Each number is 50 + 10 x the weight over its row's rms, rounded and kept within 0 to 99. Layers, rows and columns count from 0. The size before them is the row's rms in percent of the matrix's.

# layer 8 MLP up, 512x192, rms 0.0958, rows 470-486, columns 0-63
102:56 27 44 52 54 46 44 39 63 24 42 49 54 52 53 63 65 43 40 52 37 49 50 38 60 52 36 35 54 57 56 59 74 48 55 52 61 36 62 45 45 38 52 62 48 37 59 60 30 51 49 52 59 42 53 54 40 60 55 51 54 73 47 45
103:40 32 39 51 40 56 45 57 59 51 60 47 37 48 64 50 44 68 59 57 51 58 36 51 43 42 33 58 51 46 56 49 59 60 61 41 58 51 31 42 34 43 70 47 60 70 44 31 65 55 53 49 44 53 47 33 50 56 48 53 56 49 33 41
103:53 66 53 44 52 63 29 42 59 48 60 49 46 62 37 31 52 59 47 69 49 50 68 56 39 39 57 66 54 48 38 32 40 66 39 38 59 48 61 56 54 56 57 44 57 56 47 57 51 49 57 47 54 46 42 45 51 43 38 56 49 53 43 66
093:61 58 54 59 57 47 51 57 54 46 63 49 50 33 45 38 38 39 40 37 47 37 57 39 52 33 38 62 33 45 38 44 57 52 72 43 72 51 58 42 59 49 46 57 59 50 56 43 51 49 72 62 42 66 44 42 57 49 36 40 62 45 43 73
108:46 72 37 42 40 48 53 62 50 44 49 55 39 72 44 38 51 41 39 39 62 44 64 62 51 40 60 59 20 40 54 57 53 54 50 59 41 36 50 59 55 53 54 47 54 37 61 45 64 54 48 40 44 61 49 56 52 54 45 46 47 43 51 51
101:52 48 40 33 60 54 54 48 59 56 60 46 40 58 40 54 67 48 58 34 58 37 43 45 46 44 46 59 66 50 49 57 40 37 52 63 55 31 27 50 43 62 43 49 58 71 42 63 45 62 41 47 41 66 62 54 64 33 29 61 39 51 51 60
092:61 52 43 38 45 49 36 65 30 54 39 52 57 57 43 37 66 69 72 63 63 52 60 56 64 54 79 50 68 33 52 51 53 39 37 56 51 47 63 43 51 50 44 46 39 45 50 46 37 60 50 47 64 52 41 46 59 54 41 48 57 58 35 38
097:49 69 60 70 46 62 60 58 41 63 57 52 31 47 36 26 35 76 73 57 58 55 50 40 61 63 49 54 50 45 55 47 58 31 63 46 65 48 56 57 37 44 44 46 65 53 56 50 46 46 53 49 33 43 32 49 59 36 44 39 41 56 48 52
101:42 35 45 50 39 38 52 50 47 54 55 39 34 52 67 57 68 44 36 34 42 60 51 48 57 59 72 48 49 45 43 49 48 44 45 51 40 74 56 62 51 23 56 68 69 45 37 64 55 52 62 33 59 50 58 55 36 66 63 50 55 51 52 36
094:46 44 27 62 56 45 63 37 52 49 51 65 31 53 36 48 64 41 67 50 56 35 50 55 46 55 55 54 60 56 57 51 57 57 39 52 63 39 45 44 57 46 55 65 59 58 49 43 46 61 52 55 61 39 54 65 35 46 55 48 64 43 52 63
100:52 38 49 48 60 54 49 49 31 30 60 47 46 42 58 65 61 52 45 51 47 73 43 58 44 55 55 52 68 73 44 58 39 52 47 51 48 55 56 44 40 54 52 43 59 48 43 56 21 62 49 26 30 41 52 55 38 37 50 57 61 31 54 61
095:60 39 46 62 41 47 59 56 42 55 50 42 40 47 49 66 39 45 52 48 63 65 39 51 52 57 21 67 47 57 60 53 48 42 53 50 53 54 61 47 49 52 46 44 52 45 56 72 35 62 61 53 48 66 36 51 62 56 49 48 65 46 42 44
108:42 60 29 31 34 26 56 60 53 68 51 67 47 57 57 61 54 47 48 70 49 52 39 54 50 51 44 56 54 53 61 35 49 50 36 63 37 53 59 61 53 58 63 50 64 41 28 60 39 56 33 38 37 45 42 42 29 41 42 61 53 57 46 33
104:35 48 40 63 40 62 72 56 44 38 48 53 32 52 30 40 54 55 48 63 61 43 41 56 66 56 60 70 45 44 34 48 50 51 51 43 54 54 56 48 47 65 51 53 56 70 41 51 42 62 50 60 52 59 63 67 52 54 60 53 43 45 62 42
086:45 62 58 60 25 36 52 43 47 40 47 44 36 52 42 39 53 38 49 66 41 47 64 38 56 43 37 45 68 43 38 46 45 55 34 43 49 58 48 29 69 41 60 31 53 50 40 56 57 57 39 38 60 52 62 49 56 24 63 61 55 32 60 55
102:39 44 37 40 54 64 46 73 51 52 67 43 54 56 55 44 56 63 47 40 55 58 47 50 53 49 43 39 52 44 67 50 40 55 33 57 62 53 30 79 44 45 37 30 57 42 53 50 53 49 47 51 56 54 63 47 46 77 61 55 56 50 45 40
096:62 47 52 48 61 44 51 55 49 50 51 45 51 32 48 44 39 34 46 46 55 47 58 68 41 55 64 52 47 44 52 63 52 57 44 63 49 51 44 34 55 49 48 45 49 38 46 74 49 44 53 64 33 26 70 57 50 52 41 57 39 53 30 51
# layer 8 MLP down (transposed), 512x192, rms 0.0901, rows 470-486, columns 0-63
102:60 55 44 33 45 54 72 35 61 41 42 55 42 59 43 52 47 63 68 45 55 45 47 59 50 43 57 43 42 47 60 52 41 54 50 48 36 58 39 37 53 47 42 43 64 54 30 32 65 48 50 44 33 59 53 52 64 61 47 41 34 57 50 49
097:65 46 39 54 48 55 50 54 45 48 68 37 45 46 67 61 52 49 65 45 47 61 55 73 54 52 37 35 65 37 28 62 47 26 46 53 47 75 46 67 58 53 48 55 34 58 57 51 36 58 46 52 56 50 55 51 46 59 53 44 65 52 42 50
104:63 47 71 54 80 57 65 53 52 43 55 23 53 47 46 44 78 42 62 52 40 51 67 50 59 36 48 34 51 56 70 55 43 41 36 36 38 63 51 47 40 52 54 51 53 51 60 57 36 41 50 38 44 41 61 44 41 44 31 54 46 58 53 65
098:62 55 62 45 31 62 59 32 55 53 69 64 48 51 36 64 51 51 52 56 48 55 58 52 65 54 63 40 64 52 59 45 46 47 64 67 45 36 48 56 43 59 48 59 60 44 56 47 43 51 64 54 42 44 54 63 45 47 55 35 31 51 40 58
104:56 42 55 54 47 45 50 58 59 38 53 48 64 47 41 46 54 50 55 40 50 64 65 71 55 47 77 58 34 46 78 50 58 63 63 52 56 36 53 68 52 34 56 35 37 40 59 48 48 72 46 49 52 52 39 70 63 44 60 34 50 46 44 75
098:50 58 51 31 40 68 35 50 55 59 55 34 67 48 54 58 55 57 33 44 38 49 50 45 43 62 37 54 43 47 43 40 74 58 64 64 34 53 41 45 37 53 65 20 55 50 55 75 52 56 46 36 41 39 44 42 49 52 56 56 56 50 63 46
096:57 31 55 62 38 49 29 52 39 47 47 47 52 47 47 60 46 45 38 43 54 61 37 61 53 59 34 58 45 42 42 35 56 38 34 51 62 68 47 56 46 43 53 55 42 50 44 34 34 42 44 57 49 64 59 49 39 40 44 49 46 41 44 43
100:39 35 55 60 62 44 53 47 54 50 40 47 40 53 37 28 41 50 56 54 37 41 49 73 61 51 43 51 58 65 45 53 35 57 44 82 41 67 45 48 65 56 56 54 47 41 33 32 52 45 37 51 49 53 57 44 49 52 45 52 43 48 45 49
105:44 69 50 43 27 44 41 51 61 47 35 42 54 31 44 43 62 68 35 69 41 40 41 34 55 48 46 50 49 67 40 54 52 40 42 58 35 64 58 51 54 51 46 48 39 48 44 40 72 53 62 59 61 56 69 41 36 36 37 40 63 44 64 45
096:51 65 41 60 48 50 48 52 55 46 41 53 47 41 42 62 53 48 53 57 48 53 39 57 70 72 46 47 62 57 33 48 46 54 41 56 52 49 33 42 41 64 36 52 56 47 39 29 42 42 44 48 22 58 54 72 73 43 45 30 37 67 45 51
104:62 35 48 38 62 54 56 43 55 51 44 61 36 68 54 73 59 48 50 46 45 56 49 32 42 48 53 56 51 44 52 65 52 63 47 40 50 48 67 53 59 47 42 51 51 66 29 61 45 53 37 53 45 35 66 57 62 45 45 42 44 57 35 45
095:39 46 55 55 44 45 55 46 52 40 59 41 60 54 21 33 55 49 58 58 58 61 58 39 30 48 53 49 63 44 37 75 53 48 37 69 40 51 44 53 51 37 40 59 36 36 63 45 36 50 47 56 59 79 41 77 52 48 52 42 62 65 54 46
112:54 66 45 53 61 52 64 51 46 63 50 52 51 60 62 57 43 45 54 46 52 52 54 56 54 42 62 50 44 69 67 47 44 57 43 44 48 47 41 54 48 58 48 35 56 53 56 72 41 54 78 44 37 37 39 54 25 58 59 49 55 30 44 33
103:55 48 48 37 50 56 40 44 67 57 44 38 58 52 48 45 46 37 36 52 60 61 63 61 49 51 65 33 56 59 46 30 58 51 48 52 45 52 47 51 49 49 56 69 63 38 52 46 45 47 45 48 44 50 55 44 45 58 57 50 56 49 63 43
088:57 71 50 41 35 47 63 48 56 45 70 57 54 50 49 35 52 55 51 54 65 49 61 42 50 42 59 43 45 48 64 64 51 50 45 63 50 63 58 64 74 49 60 56 56 70 47 45 56 47 33 39 43 24 50 32 42 44 37 49 44 60 55 45
102:40 35 40 58 41 44 44 53 46 50 46 43 68 40 48 50 39 64 48 42 37 56 41 59 47 43 53 42 43 53 33 51 46 43 63 30 49 57 49 45 40 44 66 61 55 40 40 50 54 42 49 38 49 51 38 64 45 53 60 39 61 37 35 64
098:48 36 55 67 39 49 45 48 48 64 59 56 65 56 58 42 55 40 33 46 54 57 56 43 42 37 49 55 57 59 66 37 56 66 50 53 57 47 55 63 38 62 51 51 54 40 55 69 45 37 53 44 52 30 44 68 44 42 63 52 42 52 49 66
# layer 8 MLP gate, 512x192, rms 0.097, rows 471-487, columns 0-63
099:42 45 36 39 44 41 56 43 53 58 56 38 52 50 46 62 43 54 74 44 45 43 57 47 47 43 48 58 59 50 35 62 58 36 56 48 53 37 57 56 21 46 49 39 51 60 62 40 52 76 49 42 48 43 36 45 52 44 40 43 40 55 59 45
103:33 45 39 46 48 47 68 53 47 67 53 58 46 60 48 79 47 58 44 52 38 53 56 57 50 46 53 59 56 34 47 71 53 45 52 52 49 50 55 45 58 69 55 39 74 70 56 51 37 50 55 50 55 40 57 45 52 53 45 38 45 30 61 83
090:44 53 57 52 46 54 37 61 51 41 57 48 49 47 38 50 57 57 59 44 56 59 39 40 47 56 47 37 23 54 54 60 49 62 48 63 43 48 39 29 50 43 52 44 35 57 51 54 55 49 63 66 52 61 56 60 56 34 50 33 53 42 37 81
107:41 72 51 48 32 45 44 48 63 56 55 63 38 50 62 61 56 61 67 40 47 37 40 36 48 36 62 58 55 45 42 44 55 64 43 41 60 60 61 46 49 63 37 47 45 34 36 63 58 56 53 54 41 56 58 38 55 53 54 43 52 37 51 42
098:58 57 51 66 46 64 58 43 40 56 46 64 49 60 59 57 47 57 46 21 38 51 40 47 57 32 36 49 39 42 55 57 44 59 43 64 40 49 44 48 58 48 69 47 28 40 59 46 65 52 52 57 36 39 36 34 50 51 57 49 38 46 42 53
091:49 56 55 61 41 58 50 53 34 42 12 43 46 39 40 40 53 61 57 65 51 39 43 40 47 52 46 61 65 34 40 50 51 28 34 34 39 54 52 47 50 55 47 45 66 64 45 48 51 52 53 67 37 51 33 60 26 54 34 53 59 50 36 41
102:42 55 63 73 66 51 37 57 66 63 40 43 40 45 50 57 53 16 66 62 43 58 46 62 47 43 52 43 55 40 44 51 30 47 32 64 46 46 40 52 42 56 61 53 37 40 52 63 49 71 41 59 54 44 62 47 36 66 41 47 70 39 41 39
106:51 51 38 47 47 56 51 47 59 75 54 60 49 48 71 52 46 42 54 31 50 45 43 36 27 49 27 52 54 62 39 58 40 50 53 67 41 28 39 42 50 59 41 65 51 32 42 56 46 56 58 39 39 51 44 42 53 53 56 53 46 37 45 39
092:56 41 41 65 37 52 56 46 46 62 32 68 47 34 55 32 35 48 41 42 26 43 57 39 38 55 46 52 61 48 34 44 50 49 43 59 37 50 42 60 55 52 50 38 49 49 59 35 62 43 41 73 57 57 45 61 43 63 52 53 54 59 41 57
097:50 65 50 60 52 63 51 59 35 54 39 68 52 48 56 66 59 74 28 58 42 50 46 47 71 66 52 62 55 59 44 51 52 48 61 50 41 45 60 27 42 49 40 57 60 60 61 47 57 48 47 47 36 52 51 50 56 56 54 71 42 43 46 53
088:54 52 54 70 43 41 59 60 54 52 28 39 53 50 37 45 49 56 60 48 48 43 43 53 45 46 39 51 55 56 50 66 45 53 54 62 50 58 55 56 54 41 41 45 33 50 55 59 19 44 45 45 55 52 65 44 53 48 59 56 56 41 74 62
103:48 34 65 43 58 40 29 43 31 65 34 54 58 53 44 53 62 66 38 52 37 63 58 42 49 65 57 51 52 51 41 57 64 52 50 61 54 64 46 56 57 42 42 51 45 40 49 40 73 54 38 43 58 65 56 67 62 43 55 49 47 44 54 68
100:40 49 51 30 47 56 59 53 34 64 61 61 43 46 61 63 57 53 44 58 43 43 43 40 66 50 57 51 39 67 67 60 27 59 51 45 54 52 54 63 59 60 43 52 45 53 48 66 58 50 45 35 37 54 29 64 73 47 57 44 65 39 31 44
089:36 45 49 58 36 64 31 69 46 53 53 59 44 47 44 40 66 67 39 38 58 18 59 58 58 39 51 43 59 57 50 43 47 63 48 60 55 40 44 59 41 39 47 68 49 52 43 39 43 49 39 49 47 69 46 47 53 41 54 54 66 51 50 46
102:29 60 65 39 49 70 60 58 59 41 56 55 55 61 46 51 52 53 50 50 54 51 54 62 50 46 66 66 57 38 60 29 64 38 46 39 45 79 40 46 50 49 46 46 38 45 49 43 45 47 55 42 52 41 54 56 40 39 40 53 66 49 46 68
103:43 55 43 44 51 40 57 35 55 63 40 40 26 60 54 59 57 59 49 53 57 62 41 71 39 38 70 51 47 33 61 42 32 55 43 46 44 49 36 48 48 38 51 46 39 57 47 53 49 71 59 44 39 63 51 31 40 58 52 59 42 39 47 59
108:39 48 59 44 53 55 55 45 54 49 13 53 52 38 35 53 52 54 48 51 59 51 44 74 56 47 46 47 33 45 40 55 40 55 48 59 40 48 60 46 23 66 47 50 60 53 64 55 46 46 61 54 49 52 33 50 60 50 18 46 48 45 64 34